From a checkpoint of a small transformer trained on Wikipedia: attention and MLP in parallel.
Each number is 200 + 20 x the weight over the matrix's rms, rounded and kept within 0 to 999. Layers, rows and columns count from 0.

# layer 6 MLP up, 512x128, rms 0.11, rows 507-511, columns 0-127
210,182,190,241,210,207,183,166,224,212,223,175,221,184,165,191,214,219,193,242,181,222,201,208,190,188,207,222,185,220,226,239,205,165,211,204,212,182,211,223,216,197,149,205,181,173,229,212,227,218,186,176,162,208,218,189,180,192,205,196,218,215,166,170,211,206,168,223,232,194,182,200,191,197,206,162,198,180,233,199,224,208,179,181,172,200,195,199,198,227,174,220,222,207,223,218,187,202,197,214,209,189,228,201,183,228,189,203,197,189,185,209,194,167,173,148,217,194,207,183,204,229,205,206,162,204,191,169
199,175,217,210,187,199,184,206,203,191,197,167,212,194,191,182,197,192,234,198,226,217,216,209,189,209,202,196,219,192,194,205,196,200,157,194,221,205,190,194,224,200,195,208,215,184,203,203,200,181,183,189,198,222,214,210,174,172,223,206,213,178,179,211,180,196,224,210,198,188,211,189,207,207,186,192,208,190,220,184,200,223,199,212,196,192,213,209,195,202,198,197,210,204,166,208,205,193,205,223,228,176,192,197,164,211,180,176,183,172,208,219,203,182,195,207,215,184,186,214,205,209,186,204,178,217,187,177
187,192,208,218,193,178,178,193,182,217,170,220,193,210,194,180,211,220,199,183,233,210,192,178,207,191,193,196,234,167,183,215,177,176,198,206,224,192,176,223,193,181,210,200,202,173,211,210,207,189,200,213,207,196,239,198,205,181,226,192,202,224,184,210,216,208,212,191,220,173,222,202,198,188,210,187,203,196,210,196,192,181,219,197,193,207,210,199,222,143,206,194,199,210,202,207,197,199,211,210,189,218,216,195,187,209,175,225,179,212,206,201,225,207,208,201,226,205,162,209,204,192,199,210,191,197,216,215
178,216,249,207,215,198,185,180,194,194,175,180,182,193,193,214,167,218,203,227,197,217,194,220,162,201,204,244,171,199,197,239,232,194,173,153,180,228,234,210,228,179,178,227,230,199,182,197,173,181,205,201,179,191,235,175,193,186,206,208,203,204,161,221,189,189,231,214,211,160,202,196,162,190,194,189,219,180,242,227,214,164,213,224,227,201,220,222,168,202,219,184,180,199,183,219,163,198,200,212,226,213,218,184,187,210,147,220,213,183,213,181,223,177,200,198,182,220,189,180,221,231,195,198,173,203,221,211
202,208,208,235,182,180,186,187,203,217,219,202,190,218,202,224,196,222,200,190,202,217,214,155,196,193,230,186,163,164,211,215,183,157,203,184,240,205,210,216,209,194,197,187,216,174,210,221,203,211,195,176,215,211,223,212,200,206,222,181,220,213,197,206,210,193,229,196,180,192,195,188,212,198,167,198,223,200,198,197,207,207,189,181,197,194,202,196,173,166,187,210,223,172,177,210,159,198,170,249,231,193,193,221,166,170,197,201,192,210,193,183,187,171,214,161,230,201,176,215,215,193,207,200,184,197,227,196
# layer 6 MLP down (transposed), 512x128, rms 0.0966, rows 507-511, columns 0-127
199,243,221,158,187,185,244,227,206,197,164,208,179,203,232,225,181,160,192,159,224,198,206,188,213,195,189,180,230,168,166,169,206,235,185,185,177,210,204,181,196,195,243,187,222,205,171,169,171,175,192,232,241,206,190,214,226,187,225,206,156,214,215,242,195,201,222,186,192,184,226,190,210,222,190,228,178,204,199,167,179,193,222,186,225,196,210,214,203,182,219,178,197,198,180,175,233,192,198,187,199,197,183,210,214,177,218,181,184,205,216,205,206,225,254,253,178,184,191,206,185,179,200,202,236,183,202,207
206,165,226,215,194,211,181,214,211,184,211,193,203,219,200,167,210,183,275,209,228,240,217,202,177,207,216,211,218,183,206,209,203,205,162,194,218,196,187,199,223,200,194,219,187,206,191,190,203,185,175,177,173,234,210,202,163,188,213,194,214,191,193,215,205,185,193,225,202,185,215,173,191,216,193,210,193,203,215,201,198,227,200,236,189,204,205,194,197,189,225,194,214,190,165,221,188,192,194,228,225,180,213,198,182,217,185,186,184,184,203,201,181,178,199,169,230,179,174,236,190,222,184,188,174,221,194,182
204,190,180,178,206,212,221,216,216,180,238,175,191,189,210,205,199,179,196,179,158,189,208,227,219,185,200,203,160,237,210,179,223,219,193,211,202,207,197,194,199,223,203,201,205,231,195,204,165,198,190,176,174,199,204,190,206,185,206,209,209,194,199,186,203,173,186,218,184,243,182,202,231,215,198,220,186,176,203,197,185,209,202,215,187,199,183,182,202,252,207,198,191,203,190,183,210,223,203,192,217,179,190,199,209,210,201,177,213,179,213,197,175,214,200,223,175,205,213,183,219,216,190,186,228,231,186,179
184,209,202,197,185,230,203,216,211,206,229,159,241,186,258,201,252,192,200,194,194,150,193,211,203,203,214,176,222,195,174,173,196,216,212,223,197,175,229,222,211,198,206,205,204,224,192,172,202,179,204,202,193,230,217,186,186,234,206,173,192,214,175,211,168,222,224,199,191,187,187,204,229,239,152,213,223,156,193,195,166,210,174,171,201,206,202,207,189,217,172,193,196,204,186,183,202,225,199,215,186,196,199,207,129,203,202,193,217,177,197,205,210,192,220,185,187,204,158,211,214,220,192,200,222,175,230,200
167,192,193,211,220,205,232,175,191,205,167,190,188,215,213,195,202,190,194,210,183,192,184,231,254,205,194,201,205,215,198,200,247,219,201,217,171,211,195,164,187,203,195,190,202,196,210,199,181,196,201,231,183,223,190,197,193,212,167,214,164,185,203,193,190,194,186,242,203,181,205,216,200,188,223,199,165,168,235,191,199,198,205,220,199,206,198,228,237,193,184,178,168,248,212,190,198,198,209,188,200,192,190,175,212,181,191,201,218,200,188,223,190,234,176,213,179,204,231,185,181,196,178,197,219,203,159,215